From a checkpoint of a small transformer trained on Wikipedia: capped logits.
Each number is 500 + 40 x the weight over its row's rms, rounded and kept within 0 to 999. Layers, rows and columns count from 0. Numbers have three digits each. The size before them is the row's rms in percent of the matrix's.

# layer 4 attention query, 256x256, rms 0.0507, rows 0-106, columns 192-255
030:479547526558462547460498437431538554531524515496492455558472403481477510489508507525444512522495591556543475479442532536536512549534479559486502523467488517525513505473506516498444490495502439
023:496499529492574547581560477489463457462583563449519581525564509416441461480491474519535513524496482526418478424477533548492484483397542505578516440530421579564512466505503513517548453545497505
017:542527557569525499511485477525479537529513460497447447537499529532423531518478527484441544426523451498571513517458551444520574507571421501440498481445523488483507487428464515533477526460465493
022:483464505527475477472504432461488537463492484488451446579431492522513541521492493435472505571497561465520526474471486560468508563467464547545471476476482521456461498489530567544419541470486475
031:490553460587447478458485519370485596550439523505490457579475453486487487551560514498483507528530515559530434500414534548548481571530485557479515474472482518493505562504524485535462537538503433
023:432423467443422496503509496548461523501548488540505505474565464487530485486487448545497513461518489504443550435510468467457450505524507576510486445524493493552553485494477482498469479501494515
028:491561448559510462457448507421511562527478505513495414521495413489478516580552563469458501510537503569539510504460499509498476494493455530428427491433517505409489492496560523504463514520468465
023:472494493469551497503552509493504476497551555520540583466493548492485472517496517567505496454494527481423523440470464550561434440444483512612506454523543533521579466485496501433543495571544480
032:468539485506516571479468494466460543519479459536483463536471493476512542446500515492487551550535506492554495533491587504449572554555505524442494494513449498479472521500502550506439507441496472
026:494497478501507476475451499497472540542480475541484455578491455489511464537502539480473517550506511513514479493444502502521478526541481524500505534512486502461536531496481464520463502508460466
025:524464557498490514533543541551537455469507478486574579427485520487509541474489457513489530466496467423437524506507449429404568443532558484532541505413495459531521468521501484471518447566555538
032:517549499521518483475506515427490536550494487520471493551510480508496575468474518556450474562486516498588507528486531484481514551562427518448506524491482458462504517488514538497444474465488515
027:486518561509527441449521508453528523553440498513500461501545452520594499487508512541498558587520561515550512526495545559475475574526466520509526469432474459501489518526513526496470447509510453
026:463495540466523469527519513497508446570519511494522509533538442409506485480455463517483461568523476534528491486544506477442450496454501498448458441567464462539513507509521538519562472539386535
036:524447440552514545537529498521513463560485525464530485459437495478445445506510519493561525416488450469469516481574499502514507447484516504526469461505590559562461519484460492487540523535466512
028:423493517503506528514521502525482440524518469490544593448523530504551482468468493471510439499508496450466567498462518481453559483517544473520458537450500443532515543524512443545509530496638487
026:568558485554506440485463454429515552568526528535411506527486484532463561455485488523435484550517503551527530491495468457494499534548470533530508595537470408461464537507500545478440554454546443
024:557507454545495597549505496562470558479531515517494576469457492493491481533510466529543567489425470495463469473478387474519493548508525549479554547530580599501561494453471446501522463548464512
037:489467432483512478547512521492549491459549486416549524453516580467459425503526520472552489434481465530474515527508531464444530438468586469563477483414487465518485495509505503505542480501505524
031:408524484413516484515451514459461500467448481527419470528495470531540557451501468507446473507526543528532489521510548508445506558554473540491548528507448506530584491487509510504506492521586518
030:433475558516473506504546486487521409520548496456562564492467542438505551444466546473452452445531472473501504513529518418483619488492522493497420525512490444524483471463492594521578467531529494
040:461537493493457408484456498468469577514499462539432482538487486509525547461532550511395468545505597495552506526464483547464476535565435485490517546502435471396522508513544502509428504461526500
044:525477475501534511538574545515529466448523512456572551477479547483493420520495476485539506454471444446386471477500512496527519412439533489560472480502552506561483457449458460481545531531539486
034:428517580440549426519492490516523508543402488520529457451497520443507555460501536527492486511542557471542521537550503490385529516479531478482494443471430530532550490521560523464535401480532518
031:539503533434522413467549454473528464497508444510487451494510579460457513488502458505527508578491499483546470510459503451473509491534486464396477516470451510444593525507453471521495433501492518
033:541532467536585584493501450491442475522533551510461539531514464441483483550490462488559497434532498552522536455506396537591446464453490501470540483545530539530463472494443463446534432529456504
040:540538493527474486460436464525445537555500538566438475618492470550532523563526473490486526555496523581573495503475502531535435580535485505426522512499557532421494525512508520527448490506410476
051:522480471543468547520549500555505464472519547473537524490477495485510419512498504511529509445491450489417526449491520500544500435446555470557494493511574534533476476446452520497538535504466488
042:443523574470485413504475520485491530517499438528498441469529524479503551465514504525447457596505551482515521579499540498435542536515508464457488503458429464487551580550578512494497448476524508
045:540535497487532400476465473475476576537484458528436435481507463516485573493488506529503480548533533507605484532491450512530459544535464494405513498490458481414545469525529497482473469503459521
040:498497441622423464524439509484463510489490536579491501534478460564526484500539507524488559446484493528512503477452554486576434568528461559536518533468601498498467510477517535548391567491487451
041:434417515465435490569567551529510519497510517492520535453508515502523445524514508496487542563464527403394440492506586495464559491467536468551492498502486533494531531512486516525480513505579483
040:492553568491545446552467502435467541522511519533453487532539476535538564481482513524472524577523564484527535515461448474536479553487474490496533532480435487410502478516575518528442473476434519
037:579440534567463576462481497501450447491558490461522508526487489562507501513489469513594544519537502510523486465446520577586436492550482468445467462568551553478525506511434496508537495550437482
050:532546517538490456478431496468493511536510486508477502554545462568500577518504492502522481569540524548579552521471487570513420569548478482457530471470522499410473506495541528531470457501425501
046:524475465526460528517523507561505460482516505462544527485425506505485437531503496509545508455499451487480513442490494488569480465468493487546514439576588546514493451490443409487501519532480517
039:433436450411536544553582580499469458468459554528520547431493573399490472461457519523502484518490518481458459546576529440447514477469507501534506517508434475548557482507531469473539519465548511
041:447517587466558438514499526418488558514440433540470454463499517474499548456542498546466463525505537494545478547473522530402475498541506534451494502472402517549497560548555522491489497438535511
049:597555482570465505421429421519466527519557494503472466566519470543477525564508492485546506475556450557579551461472463536566388504543458501467551478519591528440471496489478471497525483547452474
041:508451427539418505500519469531520430484546530465542569465437495535518434526487508526505531444484474505473559467495513484550469491501519503563477479500545510550518468498444487499460491505481476
039:534488507461570573486518457445496456521400490535452465538535522430506572432500512497490428485473508551473493528550432505395471496570490497526475504526492521561465497474487504448576482517513491
050:451516541538446417434459500441523561561513452558521424514525464532547558493571505483498516560476478544596564525472546566532476559578474524483530491508516509479491583536538553532469489479409461
043:461497522404559557491502454472520469501385504533464435490583515429506532422481481486524440496522517530492462569550423513394497483534493476465479482514490518580490523508543478438568443508512534
049:463551554559471496492476456499483552545500474552514446554531513485594510519569482510512540514505526578578527465465486556464528553598472504487512517515500513518472565563517577527426498484459490
054:431488581427523487551513512469505476521427496518513489461515523463537513436483524524474515585480565441488478572529533457368569523487508485478451488491388460528543494509549498514494464466551539
050:517555575488546461515465443495468536562452471550423453551546422508536553508530494515528488574547519574597531537471502518507471587550472530432488509511493496480487506511537493492530485512466470
037:465500494571469538470519515433540554472510509512462460540509504399491543410539464504500531445454432553472483507501442505487522507557501524520542523503584455571412540501483501481482444501483479
047:378480507513431438518527490445552526445478462552615453450527508456562486479552484520457490537464515537510522538451590515429566540550509500526492456536479500544506616544561587535459509482485465
057:585538508572527501467452468514479579501542464467462486547501455571472526507515506501515510468499466554544523446444460547570439486536487503485505530545580496459453497484453492510530525559450487
045:555473457579459505462526524565535517429587498482533552483482472545455476531450485488525491480537473505495539465468475503601422415439499486514511452509570510498479467504444466468502502537466479
050:507517573563558536419464445441506566520504448485419464571576439504502568509534468483503515516518506592592477492472445536490407512526428536458497459544553498548474536478457528488554471494444465
047:438517482524443424506492539446500537474499480556597464508513514508513492517552486481518514502470512533528507504438581542545505539472545516562533456495541501507478571553573548521424516470446443
046:430472531492449444517525450455529509554428422547585457475543542455576526471522507514516485535475541501547528568549522490484522530556512509567517455527514532470447545606571571498495536448508461
044:499536427522488471602569539517511473488531477480573565448508524495530485567506486496477521528507496399438601475464515514551555486474520492475531505450504555417540455499507488563482495461505531
055:564508428598479548475542486523527481465561486434515506521488494478415453498485498464526510426495458537439511443483465534561461383488505495535538547521595535477429451536458480457517499491498485
049:423479472489423423528524579501546393497527511521616519476461515481540491490522516533461559566481498429464516531509542489459558548478516503542501467468449522562520521557590561485454509436459457
049:555517512578534437469476473510472558518546429503489534520501484570511523568572553468534537488490469569558531522463512549578504482532508488492472487505545443490476541524509544504513532479461485
052:506469454569470443490520563498532478411546497461529567451429484522438503542457501482471497434547489445496531486498532522582452463478586487548510486478499535494497484496500529481510526480485491
046:493399465509502470456515507489516554460555448477484520536519497513499533458471488486478514591527494538617449465427471571462357504472495492417492442526521453480479498468461472530530499505479502
040:420481434532440555547532534464530493474487445484478531473491506405537533517456486472459515484460570457435513483466476514534490468477587517484491475505527514494501488478561443488470522464498478
069:543481483506525542541505491591505460467548471466504498508524538539454427494498531457560476414492469504459485448518492460474524429462513467517498503497519489490545448470411420484571510555508518
054:559546534487505578424462414517467524586483541500433448597528454466530495469495481497506468503502515572535492521494463549504428550555440557439488520525494504476495490440498498491474448511494492
052:546501427516472461457522549524511513438608497474463539444443501488481555512427498499457516496541513401437517493459487507603460462427542497467522528422491552479472497488505494491440498464549522
049:456436504449481564487526555508514439460513581496419507521472474469460536435402503525446510539495549462473413521555487455441475540439490493517499521499424464546528481487484464505543420537530538
048:508478560494543517487497444459478526499555524438435465563506468508456427466462512532511539471504495596499479472510495536505407449537533514470523497556535456544504518403442460519537516572469485
045:470448505510571434464447418493469568484559487492496472512485474496533555495549486471442516503469524559529497506482460473448518459453425443461535524487511464556462507585439521503532520541467482
060:436503500438488475524535489501520456530485496537570452471542542501565476474543522512528508560507537470511549531513582496436591539480424486518494488519471516500565550568597517507458465500518506
059:507473513413575522469450480515484525583411525522445447527511435560563491497558475521511495564491526549562431515474494497452490605517462518405432523552496467464559528444488538511506481512475533
055:564532496558535515486485480538484478491495493515487468522532476538390481510543555458582500438532457561481471511481497527533425422457437477511508485538551489466446479509483469502582489507467462
060:463480465535421434510519509464499527466515504486450555508527453465527516492472406484493461551505563468478590521437548474562440549487542536517488509469498529469432540510533511481461539426475525
063:490403494498455501535511546541514473472505498464485553468486478507512437501508510489543537438470506462529420478550471403493496485493521485499565499496523501461531430526446459467577481532451481
057:519473528462535543478444390550468519561506571587479411556587477516474472462529527475547477476511462557527430514461501507496475552522460541474490508492525469553516471436439476444546483572511513
065:450521591448520522513488381505432470608494537537539436542574536525556462496579498525529487499495486529503487504524491488427503581574465517494506515562504468498520488538510532513502393548461501
056:496556599488487434464503455489471550571448505560557467528583471549502515527593532517530479537479423544548594478498527583512556520574438508491488476551500520493538510591568544524456480492469449
065:486517492460483396492504532455446563547474479556489489536516499519556527492474425543488531597506529515506556595501519538487449524511450479462486500493415522488524566545540528523502472486473494
067:487474511496496545484497488520548517487537531433434512516415503483515526509451474453446503435444530460509502483516429436531462474487555492554538552437573515529490450445453436523544537492498501
057:478489540494440519475459483510468547517588508503365465487518504546530563492433528524457513530493507490560510473531412489461528524483453554508476485502484426501502517427507445550554457572443516
054:507519502477520502529469446504482541472542459510456488437421493520551613495465498519451522487525544441450529525505521447558522479577524475539445473464480499567460477511519491544449499462475468
098:469496577461565452502499486477473534606432515547453421578572474524557484511559475522520492588503544564570518565504543517475469539495455487419471493532494488454553565477585521519475490469476509
070:515524558482519435436482473473499535467531520482443509509448432468568563438438472488450555547522504507476479516474424497496413479512496546466526538486468484516469527493520556542490498459456428
067:481515514496525501513490511489449490533465523516444475476479548497526474509542502473500409462533492547420523504517444430538538482486510518536521541517495508484455442468523462488524500554470502
064:410501532566371464505517388447564533429518511449510573466492571544494523511499496451528498511457524451533441468464550527484454428508508475573539517494476477497420482559464461516490502468478532
088:533514469520475534485546506498527499436565439432512527424470470529485446496465521479554552447508479469479474465479457497566465439485516529518570479509568449531441423513479434490566484481471469
076:493490448458493474460521467584463512498477488567589520518549581476451579518555469499596410495513486529508538467479568474503545532529568486537440550521448492539518561488531510534465458525480587
096:555523484483421460402459480481496513528452532508543439508516484504480509456491453548502552532596476513511507556484509503514391514505441549434523505532549473464503621501421490478505440482533516
075:490459446483439547501521494437580523569453566505537444530525418516501520416503571539521498567538512565566453481544547384498426490456502525476469490569581452496435522488497515521535493468420535
097:521510616485560531513455465455528513511481532538550403560506447428549536488537498553432490530481559559554530468544490507506561525462446532442412456439497549498567535511520571500523541577548519
104:519456477466473542443498516480468502562447531559533448553541468546478576540532421565510480577499522499574487484507582459501435551513515557423441442506490517488562523553496522469459447483480563
116:451502478502486468482572495534553475515531487479471478445506488449445540470469512493520484509469557454543411462445564413485437485441561496543506487520460519480391536481488549526496515476415523
081:439486401514520496471497454562555528529481505494524431414438453550506522479506490516546441500464523491537441439465537397509475468478517492540452454465463473544456454524415548438450479470456529
098:530443537542456508464479505433600560522442562508488502520565452460525497514512498559560523544459577497450545540455493521481420521491480525529443470525488539476460540489541462478536519497562560
119:569574557493516474573503542480464521487471489484515521515443459522577511508551505455419468477474493575536500510542505539530544457526496549452485528454550482515556528508517493437444535464472487
108:456510522508480570439504449503428518507534518530475463528563531519536528513526455394525467505496507498510501549448501485496502565486516474479460547450499459566523500475423441524500467487441506
127:530560486531504461608488503512509549498493511527466494500441445478453480548443535540502493478469453498492443437508461580507511466529484539444491414535543518494474484538519500435484467454540511
120:527473462473492599468500519466482554507447587526540478555512459543554482556518554532473467504492474480458503612509567446480435547553446523437486478522522512461436398549517525449474451427525506
137:514533495470447479368542430524502498498505546515477430488493453507462580430481502569479532530583519505508454426468449512428494482421496459477493457520459534442524492509467533529498479525566502
135:524485542513579581557416469543593553462535499516508446560541469512614509440513556484479530534479536526567467518550501445509553529510453507500395472414503454531535562496489523553497525484491522
147:447530537525494473452445463517550552507530501512532494529559504451438459486482533511527494519484497475419482521417431539450517490406434499556478524480536536505442493526467467505502523530557498
150:506475470474526530524534479520531456494550512495514521466446560434479507534451482477516522567523509529551480352533425454549470439430593489503448550464467485517546457490517476469537514550484550
125:499605534467448487540538531447498524502444498536497454523464520455579478424449596507463521524515466545434508510506489510443458456479496457423562504577534550464441499486549526545519461464518515
146:511415483462447509481500501521468412469484525472487505514452522513450498427488486507516553427548472546430514492576404433536488506558559484515522501464493423564497464513484487582501509505540475
143:490513438482577536403483513496551540527537490486364503480460447566528514562479437503526436486493512420582548459510499475515510447521499544509505456457444522455563435541499551451462435556495510
154:569509488499446534526532514485485470417501448481455577580540495503469568505504494474518443474445552456490503430458502594515606522457503576579567477503557537529497484419499456429455550512437523
143:465551479418432568503534473492627516507500494504528535489462436531561502410487517492557506535503528533473475445537539498465461529445571491515498558545568475487505493469497517484559455495493464
148:460469549499496509551582488507517533587507400455474551482494440546486553524513500525505498550473510533453416445534493475535498493531558559443457515488524481569468539481522476545438497449505499
137:477496535569498475542502508455506518560520572471510431482562514512518571535534504460459509483514513552534503441437554452515487568455467500473485509497541490487551514464488477511521593469502478
155:496541488514497427544498508412526499471492504470490501495509521498457610507520613506522432534480494557496537519513556510518517490471545427530493474502434475475484410503565407441513502442469530
# layer 4 attention key, 256x256, rms 0.0501, rows 0-106, columns 192-255
022:577472468411530503495444543491461451487469500517470533524469530503469435505445500516488560510500484508483499472487507483445407549527501431474465540536499570567450489553535445506557543516445566
031:489496543558456507523448430488484538483470463483455448545504442553536509460479485535484511529512501474567487480504538514486481437560508494525495482567482466423532541535528516509466474441468462
024:465520444454515437475538541523526465466463543564473536496511548463504531537529525508532458468451519488478537483515483439488471476461511560447464474491505439562478406507475459510513550522561499
019:581511548483475436474509538502583515477570470524494525468427486510431475568477531468560535472465477492487534498520498458499452461508547436430514512539464570527567513429494461493532515482500519
025:557513541517525404517475509534519506526492520482514526470486529497514398508513494483514468479450511474492559516464519471568487426410568491470526512477542555523508481452491462456504532462563475
029:463442487568479469511539480401493520499464513459454462510450413541480504470493508473452507535511509432528476480499579475522485439503489529561523503528423459443513574457531537481428513579441489
025:485437467540494516561516507466538547496470530453501470523470493529445444494505477503493528470478467539411471436495594430534502483503539589547484451520481476481478500561477495469487560479467502
031:463439499555520513494459500431449507506492445432461494576482439552479549447511488466469496554549463496537485507517523524446461461587499523513510485528433462459453542464491509475485489507416474
027:543528510492493486538542555579545552464521539523541530480540578502506434534499489486531522480471512511395524467480475485568431484406569553504532514435480525507478522484478491464497514468600527
022:554525484502484507515507540446474468530486476426485480495503471533462501489433517504482452578479508526555486524534491458519500451519447504603466448529460573457535489475487508475498556521393511
025:458467409399543453477559508538526511481507534558555528519478557482489544528541532516481466501487520515494508502524475524459506556508494494438493533507523483548460460518509522505550449484537490
026:532516511493488433496494480495500534434504541498516513487499528535462458547475531510542491453485533577418499469467481500517451510416491470525500518500542555472490533446492443474494529502570542
027:443530470500469539581472488515463521507510514447499478472512491539475489504429480474498513484496487537467524489446557448578562422460559549480473503558436517454484585489522471504451463506484521
023:530552533466525492533495474536489529475533575420442546469497481513514512473457513466545446543508472530505426528525497445561460483488475499573546500456493493458526464489477487490552594482518503
027:490421464458517520494405535494426476473425535529539484569566479559529557501497459527485450505540520420535507535466508523498520513535501426524507514503417495503477514548557498493530486507483532
030:499480518499558492524539571527531502478499486563558498487508519510489495524540485541562495439521500514474528535490504549522518625533499533478536475446533539510495542506523515523532498518542451
026:593485562598422556486520558532543547436467503399472475536471464459485449502451457496482512491454511412505506499481455493564454455514516538492546448483469546499498476473443424492474485565488500
025:475504465571499509470438422431481517491454462566479522539560471494589482462484462521486488469610518499606507509453516573441537465518510521471478441546398450517479501544528505506476480441540481
033:409506512476542510503579533485578518541512555547457475489489466478499543484488597518444474508491493483444520489516417521460508572548517536450538539487520460544469479508463557480498523501605497
027:614506508522538440534562488496513540507577495460478555512472544475472423530483488445526529546500419500431455480500498501478466481449500482541493470497523424492465503495513435449508523491525498
036:511523481496505489461567538513582492444526542524497533458476480477441455585583484497532502513462459467424541486499474512509461503506555551485559499457554570547533519474512460452505541512516475
028:575523568591475526476486459484493462509492475444500547467430488504528460482440467421495529495495486529491450428499528493515511445471498559567438461461520485477535435465495440510451560506480479
029:455527452439506477544543523466520493564521503573486445431556538509560541504570515521459539522512517521552553523506507534437512573536520521446544524508453448557489446598510509489508429473489493
029:498511566490505495534538568584505486467582541463524517464453511488467495534441491443535529531429474462433483484493504459532537542496527476502522519442529515506462456550499469515501510457467535
031:522481527516559461505417547549477444541551476422439518514472405466438527466379494457479478471496512520487528521522466420522442442439515503588439474515475471522470468481461534430522527530460569
030:481472508496457542465560561562533489465461499542607522488518534529468506540573481519550504534526440500523482551496529520541534556472541478485549450443519513520535559536566512589536519483486431
032:489452549523466550466472433496525489469424502489533442473540530521503484431558460526520519473533543485565503524511504544462445499534440530461489457536463508461522527435512577495525479521543473
031:476456493478559526535520462460505508547475487558509439473524471542501497508540498527512478516503477469524522545467506593455460564546507549427551540473483481490458490530501452469508485498592491
034:509539512512517463512491513469490506515545494418464586513416517506487494449377507443471533498490505503466439442506501463506555460463482485605429553481496479537476410506484456530454546522495542
031:507514528495430524499480423525496537494481490439516482548481518504449475480486532470524486539453515551474492492523477502505490484444472467553438419463454514477547521440522556505534493533486542
043:556535505490501561484453373378478460499425436507503401470542482528538482486534471538520535520560555470576507505493485545388479484512466458488499539533456525474483521513502479483511510504495518
032:482507537495550518498479485543467477542617453477418555526470477502503539474392485499494463545513439469507485508507499395528503503497537516528518582483445503513492469509508489506489521470541541
039:492498447467425576461499458530495507469503490502564492522494519463490471465547541493471493558478510446552505476549509471496522529551418446550465527525489532516542527518570545474474548482512541
038:469525490438515533557517525526574478541439535552612448452562514499535506526593475507550487510470494532513564578522466489513517535427531536462523496458460548501529504523599533469480506494498498
040:504493519470430538476495414435498470483407469498550397474529561495505456511594472505544531523475496515555567523490551493475473496501453496458489491517478557528538557481535570478552481507529520
037:501502488422562557498536511411516510515485503573569469503558496547558561510548487527516527475486483496544509528493488563491541547492534509461519595501500518586506490535571506455538472512524479
032:520539473509540571510486605564524466518548510516445626486481462489507483499472542484469482501523506442404474453479445450536468474471531529496519495406509537517482459490520427485426547512540500
034:501467479551424406468477481510485528520565512399444520566431474476391547516479530476483514463520529489526487503540529443477491463481438453580469485583477460391507472491452563547510477485499539
040:511501522443488548502523408404514517485402495519559453450551543540592471503602489520551499493511533513570524529527504557459486552512437522472515503553480547487529568520556523519537496516522481
033:536559474475571622505504511448471512502536435524443512484520444479572517507461497553507518444510512466511479517455448488486539463489520553472553564442475530488494454498463400501496539507547503
035:483487455497495480518415476458481471491520505407425504517490515469500526525416473460456516393537521518507475481521477428502501393467510552493510487506525470440522482516463451508487486516504535
039:545479514480489474489468407444502442484414479475393454593495488500483479463514518507520513502476539495537459525537498503366495447515480529487470497533441448502538505491506540483573483520531506
037:494471447577444440433439447498434514480530500427391528562476486477458530501510543452492507470563500469558430456528521458523415461544448530482511447535551501407501469460438507534510459482496477
043:575511512497454473476487377441485481510414441485454456522477474501483490456553520497492494478500526498561519524563509546426433484506431519484485482525480510431496496420512506463606499505516525
043:478487577535407434498496574553525502428567510432490486521478500423384525498453483485537486509514513522506497505449515452531514457511531476505502442474486456510544492559482532515462450507466500
043:538485531512413462475488393452459485449411463496542405528538537545495506499574528525597550489537507536537503510550543546447456510550458478493524435550486500451549567517538591499534440534516489
038:474526481503539513524416443484522493533496483462372541519437520560497554471426513427414455483541493435540410474509477462487469445505490518487471511486513506482480440486471449515558539512551556
040:549480600521525415438474473503513507505523487514354526551429422463467470437475515508509536537475516424505430483502472557451457510478463487502453457510469407512525463486450493490492469478541503
044:522500470490519539500506433460487503504360460529540427505611489543534471527576452521585500507496525563537516528545519534461516518511454505448484499539448528500528543515566518516554514528485507
040:539507460432585559517539518456500503401498543566497494467497466532582474511524485543484538472482511470493499478511443525513527563470503533462503585420478526477483477474483455481507546500539489
051:588507505490484512502467393467447499503476470509434437490476511530490515461490525503502501505533524472567465514491507478421447478538416506437493515552447482429524445508487413501615527585506546
038:486482512511503514499504523524523483521527519543455505602451451522509495465508548558468544488503536472518551448469475506435548567534430509523457540500459474483547487491486512514506461578508530
040:548537556546505462463486481538547533458536481508459485520461403469571474423487549516524532577494538510550469470484433487435470507482468462469447483497448481506581498447470532469528510486514490
041:468452511423512591530534532540480494515544531599587571495491494501475545480491495556486484493461481548515522523522528506563532532519489420552461479493528507556527485538539497476466551499448483
037:470520431459597522499525500463541496500515509529484499483514487522630503491477477491397472466449486473481484518492407495489476498469562535510515567459453500531406432449501445510526567506532493
039:509486510543444430466501538484568462461549505451468551535466515503426557483503506475478487516471481419481444497494466494521512452470515495610507471464492501515492501481503442510468464542445521
037:511511507487536542531504475462491525535482486581524441505553433568577449518510517589533572499485508531520550493494522540456522520515457485458474523490475520480585503471543470512481481545493531
045:437490473500516572501511621504505515445595501525534573500463532482525484528493497522437540510522469464507475479411464488552560476477536528491515482414525502559505493550503442467440524460513477
046:617525497502464501479539475545462485483487489565470482540546484473477562533533522513533519466494541432565492454527486527512435539506429453446454534585492508448593449456460475532553556554470498
043:451539431440530536482547571563544505499504473571489523484500521501495512483519526514452509495448508458514513485472483454554577513423488472480474559480488533564522453477553488485488558466599518
042:491466511426548518465541485450518501431446544511545469408442493503426469542521497467508475458515486529516458508560530525518395471520517478482534451554476524488497522509533501514542529455468488
049:541520541525523497480455405458476524517429440453492482519548469514513493461541551457553514498489476515584524520535494512457508508469437459504535485534478506471517521494500542515563496521525518
051:451504460483520523487473603499550483482580529525488573485512559494467524531476496506434509476467473502461455508468452432604542430487535512522538556449522473496451482517496490514425538452493491
042:521497491536488467470493527482477501453493462425385491529534599473482520494434485446499524531569593461530473538485510497535483483476506582462507469450493477510443478534406509509482409509540522
042:560475543519500459442491442481527482487433519450444485544541452537471502511475512485511507497511466485447447479551478595441487447471507538445463535590508480497482489463476497481556453470509489
047:554519518495541451496536479427545480507475543514454507529459491537596419483533514499471541486488558476479427463584427518466487493560516541413469507492468552486473486490444474523506411452529500
049:473476619583450443514490514484499532418520504512503496524515491467451506491524522497525488498498479544489550494472525561502447506579548431494536419513480448498533519485486586473455425534517478
052:533516474537498490503468461533462486499417436455501411488549505486517499507481564485572512535539542527536526524531559520475431568540484471489461484527494512486576503508484547535503521532547496
050:594487510509571431485527445451567454538415474520527505555512449552553488516597518479521523503465517504596509489509454549443464486567523498507545509488471501534524478499528507457506498497451474
052:443609532465517510429473486573492472568466478556535508524473529485548550472542584453508534564489499419536541502462464494471572556531472481555511524423533633549518432440580483514420556505477478
046:530557548494593553510536464426530499487492461403520495467443522539477480532524471460481517494518479536520460499550523501507425502499450518534504474443548540557432472502538494486514504473483495
054:584512541483538465538485397543445550531468508492496466484524499524575488484453531497526541487474499469544498512504492504458537549472456532468478472501482501431569520475468491557564435465468501
071:506485564461504517538522419453475485516378483528563459492514514504586457478507473505522532600508504515528568548523529503444517586509453469460473460514453563480504512509539552493491445547477533
049:510501642495527459484525375442493515496439506528506450513456455513593470486573482509492546602496527538521547464504469549405494576542522493410508500510505472453461535468510574520511486530529472
051:551496608482456468501485456513492529469427494505471499446506505469488547487518522481503553601522550534543460522454496514445443610554515456414520483547499456508502528506499522489505505467573515
051:441545414516502552517464522499531512523529515508500465434477542461546474432473485468487486455535527484467472519541478474506611427442495497565470555474502508543451525538504471516508524465425557
056:537554477456490584538476545467458446523447523488437431592472495508484480526531491540509565429510546503554447470538450516447437489487468491477445549534412502432518518518499478529528503505548538
057:502472450517471468488549546509462488503496550541515510500535581426463419509555496497441464527496499500462531468514499434604562476501549512537431510464463504503494499462427463487504476529540510
067:526508639518423491519484404499491514498383489508547467559485434520589468503503562530534500489462505514573494524511536588457477615581479486495534531555501503459554507495480579540575433530516485
073:504534474585514498468467533499560472588520489459412527499456498515520527525463573505485536511514523492506432526523414469548534499535525507465471491452538488521528470491517542517535553457548462
078:484497466483510487535497497478486508596442523538551457458430497495587481484533464464524470506491477541472537471524453425497579524522439480482486502474527643547442511416555457521509535514536491
068:467542444464596515490502492459535411523509517578480485426507488524430459457499529509506488506488524518460437522542498438469551506522474481529455486507442515545479451448485421469530550523483513
084:503484447466544486535494529422550443519558524574493508494531508538499463534458456545476507432539518533465416467490498497489490447461453522465501493513443537381470439503457458477495481477530507
070:444448544457482644525562515512441447428453451520510505528571519454498489526460494479533596474447454502521537512418490552475436544426511485506500428570518467495507458551534482394543497488438470
073:546570522521438550480500596392459509507509514509475500503517542440535514506521474514550501557501509484567538512508512495432424527523503480388526489524498480489486462532428563529424533550510491
107:575552472517374490471562504507541490497483505463515469579496480443466531515564502523548578482497538550552573520511582534522428575487473533524453516515538439506535537566530561513500496558469479
088:529438522497576442530463436487539480539517545552496488451559500502547416495509518538512505418496491572442511443512457485461620452461474463489412499498495582487490504436501459499501508469533509
109:531432528545429515527520556536528532484546494367474473474429525446567531534532502484473484493568498483560535443523514476601447480485487540513517483473527463491569562499532565524492552561517499
096:534500555566534409527540534501561483569495504423456539510529497528452569545526534448466437538493555484459397533485445602492467511476611488528540509408526507456433497441488446497522444485494506
110:504563445538567460478527477621560495554496454399482448516557513460444550526546509489474486508489547448500419534466548536502467550495559444603495443485546488492441507478520464490516497501486507
124:496451540495469441478515494534574500437408490349448489538507468522461533479530553479487460549503534506516520517512534523463435554531498512557496520454525419456494472530465507483494502588511504
102:563467532474450555514480549395532478526543499465515475524481486463606534530500431511519570487543510575466506506538491497468537470481476502477519509538526552508514556495531543483469503551530496
141:432576508531420542408506522538501513534507503504472456531423527574543482495556568508543515465462478445511537493524497454557491473568486439492512524496477533572496498484504562522546514528449495
114:552484468454480589541443507468389545428540482543500514473583500410444501509439423516510441459514490494494504520477509546482514489419454556481467470555472459457504505577472460464480492480450556
135:470452500484434549529520537464467511509490531522546520528409487538560507519480443481527533514421509513491537548549608430505486484571401505514530503523459504476475436544531559522522470479522494
136:517530498464397421497501461575507566471508533485493479498500478431490536459538499481465504495537510436551553459468522547504499492472466518497481499510467470530535504509507571526463518524548569
128:460442480489526547511482461532502500434520510473500501526428522450596460530511497521437601414545470509482489435531505492534539495445440539490467455476463467438490605517536510462504511524497524
159:568501497483510508453481457549560498485517595464488471602562467460467441519550544530495523465455509553417530501453504496527578443508505520577421522500496427463525500570469493514513475501526505
160:499477448493597569533530460573569516491518437480466455446526522523483458538431535495458496541506517495544509522471465449624490470453541555506462436460514521530572524523513457472592521552475521
135:585508486469428512582511507479498516538514481531412508473510500482530495497413465557481524484445501548531538477531486573485480490436483489500462525535421543509450453481594446465522463460449519
152:491435472481448465474563518530463518435559565551514595518457518540440529449531588444532553472423450536470510471530475460449465530463449526455475514500565412536542564533466486461506462446502525
146:443512466474487489452458579514485528518542477481441469511459547467496499506426523534544475526543498458547526457509550411564534507513563522558540464483530543466517472493546555485507453552548447
163:575459530500514538492524562438485546455552446493475458520579483532510520504497539474475390471501479432477505469473455540469595471471511561545580481530453503528525537446482445526452491455540458
154:393501529471445484469503490514559474465500517557455493524515522561534503476457490535529546531525528512479490445458464485522525479431496546540502547513506484534570546495576540525519433528492490
160:511489495504496527484509504515457534572477450474422583506526551536472546543532536466496540505435459498450397484446449535479544469455531521483474491477515460574455553437483470457490470463489489
148:411462534529539456525515577535500473566504533436458452544578483474554470530543569489435574383504462548484419452436472539522482515524495479441468504507561471459454498444486532488554561508509530
163:542513523488519514456484433442554417531441520480472547532476491561471487463475556519474487489504488569567450533489518499464523476551512441532531535509566542594537487522504482499520515478483501